Weights of a small GPT-style language model, trained from scratch on English Wikipedia.
Architecture: LayerNorm before each block, rotary positions, untied embeddings, attention and MLP in parallel.
Each number is 128 + 32 x the weight over its row's rms, rounded and kept within 0 to 255. Layers, rows and columns count from 0. Numbers have three digits each. The size before them is the row's rms in percent of the matrix's.

# o: layer 2 attention output (transposed), 512x384, rms 0.0677, rows 199-255, columns 336-383
# v: layer 2 attention value, 512x384, rms 0.0413, rows 200-255, columns 336-383
# q: layer 2 attention query, 512x384, rms 0.0408, rows 256-259, columns 336-383
# k: layer 2 attention key, 512x384, rms 0.0405, rows 256-258, columns 336-383
o199 106:135095106145154118140126165131111139161118140114067147112146104111106165081074121100104099147065097158141138116138099144141067148164143077151178
v200 102:088077155179157126109145192145130162152068071134140146135166123150120138111123106176116100122159159144086174119078144113184153130139130095077085
o200 102:144060078124099130143142165153137139165074088146116144128095140144159079211078099144089084117181166149088153163161088072099141135122048132152168
v201 096:134135119102132116179095125170124172172084132121068090073124147144132167125184113131093104192144058118088084154155110154167187094150106097133058
o201 086:129064143089162085167133109091154132127126112150130153081123153170120142093095108155138139158105115156102159160136152137122156139095161122154095
v202 101:097156119115157068129118123134138135133111178131120130124099144092149085122141093196094160186137140134133105094111147042140159141127128169162107
o202 100:096183094108161111171151101112104043108129150150096125159149118110117158133099084131132126197097188112142051133115125129153111148132191202127163
v203 101:167139146138146064092095161144136159101122128102082101088098096122134143152153133068109064099112082172143101187110069077144140095103136080126150
o203 103:114073117135100092179122142084096101104101145197112119142162117088109226140063102189099085112120145193062136133109114118167104147146177073133131
v204 105:118170158112119109120185098110177101126118093121101155155129113129144116151157124131073178131135148113147159138143109125068127151121134144132082
o204 101:140115093130116143128112117086115106145134133118069119153125106163108116110188139154151131102095122127135170136125150144122065174187235148123141
v205 103:175101130118120124086135074128161150111122151131166088090117162071121166081097142132150120175168138171157153125093164176084114161123145103093141
o205 099:119093074065119082103104201077113094156157137134108166085133123098138085115130131120091101144106166143149141173133147108146123176130152120166165
v206 102:070124114139080126090168067157157164103140152099084120156132093097094140177113138210140160158144096144138138138128148192162115170145171104126117
o206 096:161082145113141113114147139155165165078149101066123122128079150144152067200149118148166140113114123142147082190134071142151104112189058124116101
v207 116:061117062165069103132139105125140195157175183090131166149153140178086062122121084216092140163101103170112129067160135159111197124169121172092087
o207 106:139088148081155118143110137182159126098140191061148164108121135121092078082158129209139139165124098152130105151119093124165166123145061222138087
v208 105:151163135115119097118115114140086224093156131137137059078153177163112120141074130168080150134120081138099088108089149133071175104137177171114122
o208 102:093111107131103032152102150078143119148150122149160165081140130160079182082136080182149138162148110117147115078117182130118166144049130169120105
v209 096:090128159112180101086098112094090140117123087167121128061144143118101113111139162155087101135132098091099113147050111154094135081158153134131092
o209 097:120107123103135074122126102113132100084120122177134171121140111164094121098120193206115130092085159136137166119177107108143135140180130154107130
v210 097:124158124131106192129133157088115073153107087169136168167111082048091135127041116158126166135177131127151150103135181161127160165102089147084142
o210 101:102125135107131152101132133093135095114129150163137151103133100129063117110174110137088106136117189166149039114062154107097163163156153198088101
v211 105:088128137140112110182059123139172183123138121149117149108098218119112135106133113098051114125163146130090077100089132161133111129072110107141093
o211 100:087135143066155117111089143121091108103102107133193151091141114136113083104143165177096172120108188174125167115116129137211129119066154107117142
v212 107:093069115110155150091118144137189132077112116116153114120092115147170102070143172125151154149129131163123145153069098072141102139140091149117056
o212 093:204099100150143106094137141170168091090116109132119114149126100145140128152122093105085140152106168142099158134158116106146143124147013150119132
v213 103:099178159095124177152183142086101139190124103113102099068143130114156125167110162137092131130094140091109067120141074195102114103145123157153122
o213 103:098116135084071140143107139068151160102160144167131182123123091158092175146141139103124084097184125120109150139120112169108113090149092104118122
v214 105:177126144123070158164157122099115116115078138181038166124077142176206077161167136133084160176154141114201150176167142114084158125128116149158109
o214 098:128090140097101199146117141122137158148142167166103140069173125158105175064205150114193114177122122150120195139114126131149164189093231112151114
v215 105:126129135114114124148090141139093089097162145121168120090140087125053099092064149124122086087156120153083091117112098128097150221131144120135092
o215 108:113111105118094100072095156137185120155148127109182134186158113133119128141145114085087151147088139117127141112145109114165106115119124131077103
v216 102:100057086106172154120198098102164151175120093148119117128117082061114144134092102141115165150090206151077186129096102137171149096149096205160130
o216 105:120076150140140127101107140122157059122133208145110163150119119174086109133111055174115170137132142134129135154127121092160106099185085183158097
v217 108:105148136147129143146118157125097119180120174061109098181146076088060103127096129182137080097146182145135140113116115151105160130121100146173147
o217 105:114146181133133150157168100170154140145122152102117117150119090141108180150114147140124125116166209110196062128112089202080125054213050109092093
v218 104:083139192137110071139089137157125166086143174148055141118102162127071097118154090175134093168170139138117105121089128127101159146099136090130084
o218 110:175127159073133089117109143162084100185131082093127082106205124103138156111105138136134100202134164121094131126127126115112196176106147106082175
v219 105:152092061118150071114090096165176067087138147111127103096118166124168185082177151151109147149125104103084084153100126094155131102128140116105066
o219 101:196124108143132086162194100169121130118100104115136076131175156118161064163111114113107145136065153154108094165152159105172124100116119161119135
v220 113:112143118142122147126077121145174122142114132145098142157094145153132125177133126161103095153117151163108074141131200152128116142110098115141124
o220 115:120136172168090172089147136179086115136113154137126137133148100128080108165104113128115147111147188156166095139084147107201125125136122107085122
v221 097:113159074086130089182109108124078147119177157124095105104140058178106142126114111122125056106159084097168102130148138111130121115112134129114144
o221 092:123184121143181097177213114132158164115111141142033072149115140087144125112174125136142072143076132159150105137168114180129217129163148187097061
v222 111:125145128113087122059090095164097138091145103159209153138147142171107143119055129106104108114159052096138143123123188132152136166183141108071144
o222 104:117156131142114098083138128117092147108132129145164111119105143190083042126145106082079142174149115170126101149127216082139162120061115145137073
v223 110:169104164123159170089079094152164176071118114206163118110090164078162123100135136152132188058099114156101163127092152124203115155117129084120105
o223 116:125139077142119080009078161154092131132152118165182128142123125164102034150101181107045152119140141164111097104159178093183083121111089089138141
v224 111:127067165101136172111120088135179143112078165152171150153111155111162166110100108213044136116162138147127118096065110127106151106119095128135133
o224 120:116118232150098154155100069154124140122160200150161159130165088212098102059124115163041173133078155197103115096083137124209104113138157142080047
v225 092:115170172126113208121115162103168085155151133198100212168139088050150106160129149143132146121122152171173124143142140074160111145102157091130082
o225 089:139210072110118148156133118123111071114107096177069123110126129093153132146122180123111097114120175150145035171108086088095108176177170141143147
v226 105:152181080156098170080161172123138133146149177124114160136185113082161194153110124068099141131156091128096168146156166169180093075130155143128164
o226 100:109112097146133169083132145129166120096148153137114130131089112131126053155170147123065159135153113151113131199117142118074167149136098173124124
v227 102:101078132134113154145097110128159171124143119121207101171103123094117109115121112158119137112131167134154134084156096122101126125149148166127087
o227 104:153135075090191094117091125108104110163118139106162096091088116136082127111148107106115122108165103084120132058146174130153069105138094168149126
v228 103:077203173123100101158147170110071148144147091130114199128105144180175108145154145081097072115075119176122101144193119178113089150095119139126198
o228 104:054079181087100177130070134110137118096125157118137171117118133081129107089171157131168102116141151130132138077073088127099154144114115102073180
v229 104:139120124110139139108130098134102073124095158131081079109142104081111112117157069144150122117145173147165161151150172147085109132103164219124131
o229 107:160173146103148137097101107117092074148116138151091116090132127072099175166115118146117111112113154101151100153104139179120151173182180191181151
v230 101:125174116115146151075119141168144126095148127137115147168149077111062105176098159159163136105129171101110150170138123100211152147122098115160125
o230 078:162168097174083140141161136148177121085118118166094107174124071134167178136100073145089087121125157153136102106136140124106148126170029143158112
v231 106:114149138209092162136126123139115127122157153102086095143143168117136125127099120161119143113124169133094118123170126119175120132162124095139163
o231 099:177138122197119158150176121183135151164157071143154119117131101139190155169068114140141129098191173076146082148087153130071130081128010122126151
v232 112:123116130108115164087135088130180194098079119123139084085070144097152133099164096204120211164079135071122132164145065118164148129151073162167102
o232 102:097109076104139132108111120112127168086136127112131110108151121149121119084112113134141181151087130105115183147146097124169050129148122098181095
v233 107:153137171167095094119222097089147128099082157161110191141155098154188170131183101118123180047108075088147147171122157160125082141119091150115157
o233 108:199087193208112123125124099145121176145128160087161179135163142139115129137134153141093167106060073135117108170125089098132137135147136132058109
v234 115:102116139143138120179152181103130132126099101124126104116118115155166144101040151080128068127149100117058154119171123116146093102150115115110103
o234 109:144161082132134090144134110093141168153140104133186106110092140143162173127094092096118151088126127145084194093132153126118116114069143099137107
v235 109:097103195166109153139113122131112107127134149135138122158125078121115085110163084101097164119083125135134178096129083136056165149110119092157093
o235 106:191113096128126168112169104087121089206093083145138058142100082118174163171100087113138149074131153130156124121087178163103101120098103097113138
v236 098:145099092099183161139103203068093088172124119147172119134087120114178174114122116133131128097134145187125091142146096096114094117147160167129140
o236 101:151052130153145151121116137126140093153175075142107176171079071107085204167089131099145104075148119094127064086087130118086082076138118163132152
v237 107:121188142111096120134061091153097179117141083161105163171113092156131104154122088143097162128113109113193117148173161113094183183181150148094079
o237 103:144122109125090190132131095122134131106136144164144181047088136156044131052174143161137134115133135160159118099126131107132163169154096150134097
v238 104:127117112107185073100177116141172152081109173146197102083122124097154117143156102112138112111139146065146103134171092137135128068093139116159123
o238 097:148075158142169124122161107179154114113126143102131128152164079124130106151123111151152167117089090096117161156181112117176119121133066121171132
v239 111:142104135107165074149155113169087156086076100160109088091105179142157114124086120190125186167106102141150097113161111127110163169125148148087137
o239 114:174095088074110082149109121105126159077114124122170125072088172167147114202129181120089159109144152117101147136157082123134159127081065134125138
v240 107:104141116106140114111129083121138141129123100088145087141116140092061180090085134133133097076119196130156123088144111160099152094128141111178167
o240 107:052150137089132142093118128147138095146149162133131125154108147125154074082080136195093129066137135120181178057138134115153154119139086114151076
v241 105:098129077182124169113165151160112061124167103154128121084122160125170117125186140149122114114113106159142129130132160149150114211071135143147132
o241 109:127150106172136110115124167177132201111110061130086109223155112058142142147197122127130022136111205128111125124111113135174194134115164161139126
v242 098:120110120150087184133148093165197150107119116141123195162167133143163113111115148109115141181042112132177131132168139086151107123134121085070110
o242 100:159147158121145173165109076131130129095122110133152127116117102120128125093151138161131127128139130169083085166080101107112094158179140105125108
v243 101:168133110127116113146101104134113171109159124166133162176112186122149099161110106137147117129138224143147126132161124161128134157146116114147159
o243 097:076193147079157129071085149164103159090175168111185108130133150119097110129134185143127131100156155122132168088113135131221120097115178126160068
v244 101:078155165108091131152167088104133177160088108111119109108198139052113118117124118175158191121120152133122172116125114182126118122170149187136161
o244 104:151068068117109156088138141128122111174134148102122157118152108111179106189117152121136165086144107081130093168194062079073113140198005099127191
v245 101:119103110098102162133130084119166152113121180077097074093080118108167128108158136190170132105102167096083111158123117137119134099164125143174117
o245 089:099155098135130073126136144109039130106206127088142101138160157170126109152128143092175168119109183119101123163165175150109095163118255123165107
v246 110:163112110132144145153116098150200091164138108187114117115135101102168032171062118100141079208178092104129169123123103144141103094086161149103121
o246 114:146181194076141165171161117140186122080132128151114140114163126082112154125123098127118106186099143134112146148118097143191138087128103141085118
v247 098:146150116141140148125170212127109111114121166176133149044183077156159152122159102077136098107117082073119142130127130099098049083154152138120146
o247 076:078135159126111100137124144080127132101145083149125168149100151097127159125132139131125110145135104176139147114090108138155130177119255133129123
v248 108:100091074110149129096129180125144151125167158112174117182140125138114124091048109165144072181156206149111149087103087096164105155062172157147138
o248 109:038188141118144100127073150143145117129142148123172120144122130066144159107101065132109085142137202110107138078102119124184178093124109135181144
v249 103:140090134114162114161123135151158137109156161069165051154151094144074132114097073141109055175190062116150094082123096077087116144133145065088147
o249 085:121067172127152130170170100147169092111114122108110092095164126120157135160120082111112090125167081092105095122158141126121148080128037101129146
v250 102:121122114111132056115108135144113185133106140125155038109097114101141098125123108111135103112149061114113094093138173143088120115174097183092136
o250 099:153149149174137073105139101156162121175100120114146097113104164087161070133091071089118139167116092097157136067167163117132138109089034144078124
v251 106:082163138046166090088135122103187080105136137094156076177159176126122123103134151134180107133187153068061133121139142116103074114142095124154087
o251 106:127178138119077167150148141162162148060141129095048174130139077124143107139127039121177153158102148106145134117156142126135130133150110122121120
v252 106:150185112138106214134139082161127115146170104146195119137145117090087168092085149116066143143133141186181151163176095157111129162150150155069097
o252 092:148112112075133159164148118095170111116132114182141140100114091114112114115163137151072103107109134184139125136083183158077186140119089171157135
v253 106:148153143075107186126122101141186108083108116176141126136181146112114088145082194092162140119157142132156169162142146194142106158232107132133077
o253 106:145164195136153131091118108168162128092220129127143151116165149145109038117117179082157189120115047128117170151123181120173092129135108095159060
v254 108:161091185097184179099109036159120091115119076121114145169093177067125189136154127131119155086136159144168168154171121176108141174100158132185164
o254 116:079121168153157160147122085108060101127141145148139134084112120100155123144094166132184109049117132075176114073089157147110157127146085104155150
v255 113:144171131088143135124095086156094125097168098070137123165150182071104103146137168177146151139131115139119137139070111111117154113174126145116134
o255 112:149137020090104110098137133136092115106159144087075128098160142143101065114123153102128159173138114141139059187138151140061105134185122122156171
q256 092:164094129061089135157069169179124103154130170149135127135112144180151088142095091140127155130164157104140092130159192115118125073144142112083097
k256 103:109127164146129105167122164103063077129125166168103115102149109127130122162135142104107043137146108071101139145165054174124047123156106063114210
q257 091:147152129156140147102133125140143161139107110115110121092123094088131149134078154071153106107108121144078156115116079078144137148120132119149118
k257 100:119123136152126151147166135119141132155078092109118186137182129147114121102118124144090181093185149188126090139105177093099167100130132170107101
q258 087:085107113086034163093113098112109140186129169161108132137147111152163153161130124157132144139117130163176116135140126097117174063134162126104142
k258 101:180116144153132121110078111139140151145122114110084065072125144110066071082109100120172141174112089078130123075098164112169116190148118107131113
q259 093:195124147146141157127135131092115142103122142088138123128086117129113181123166107120108137152105093137135153120107121063151101130124082105110121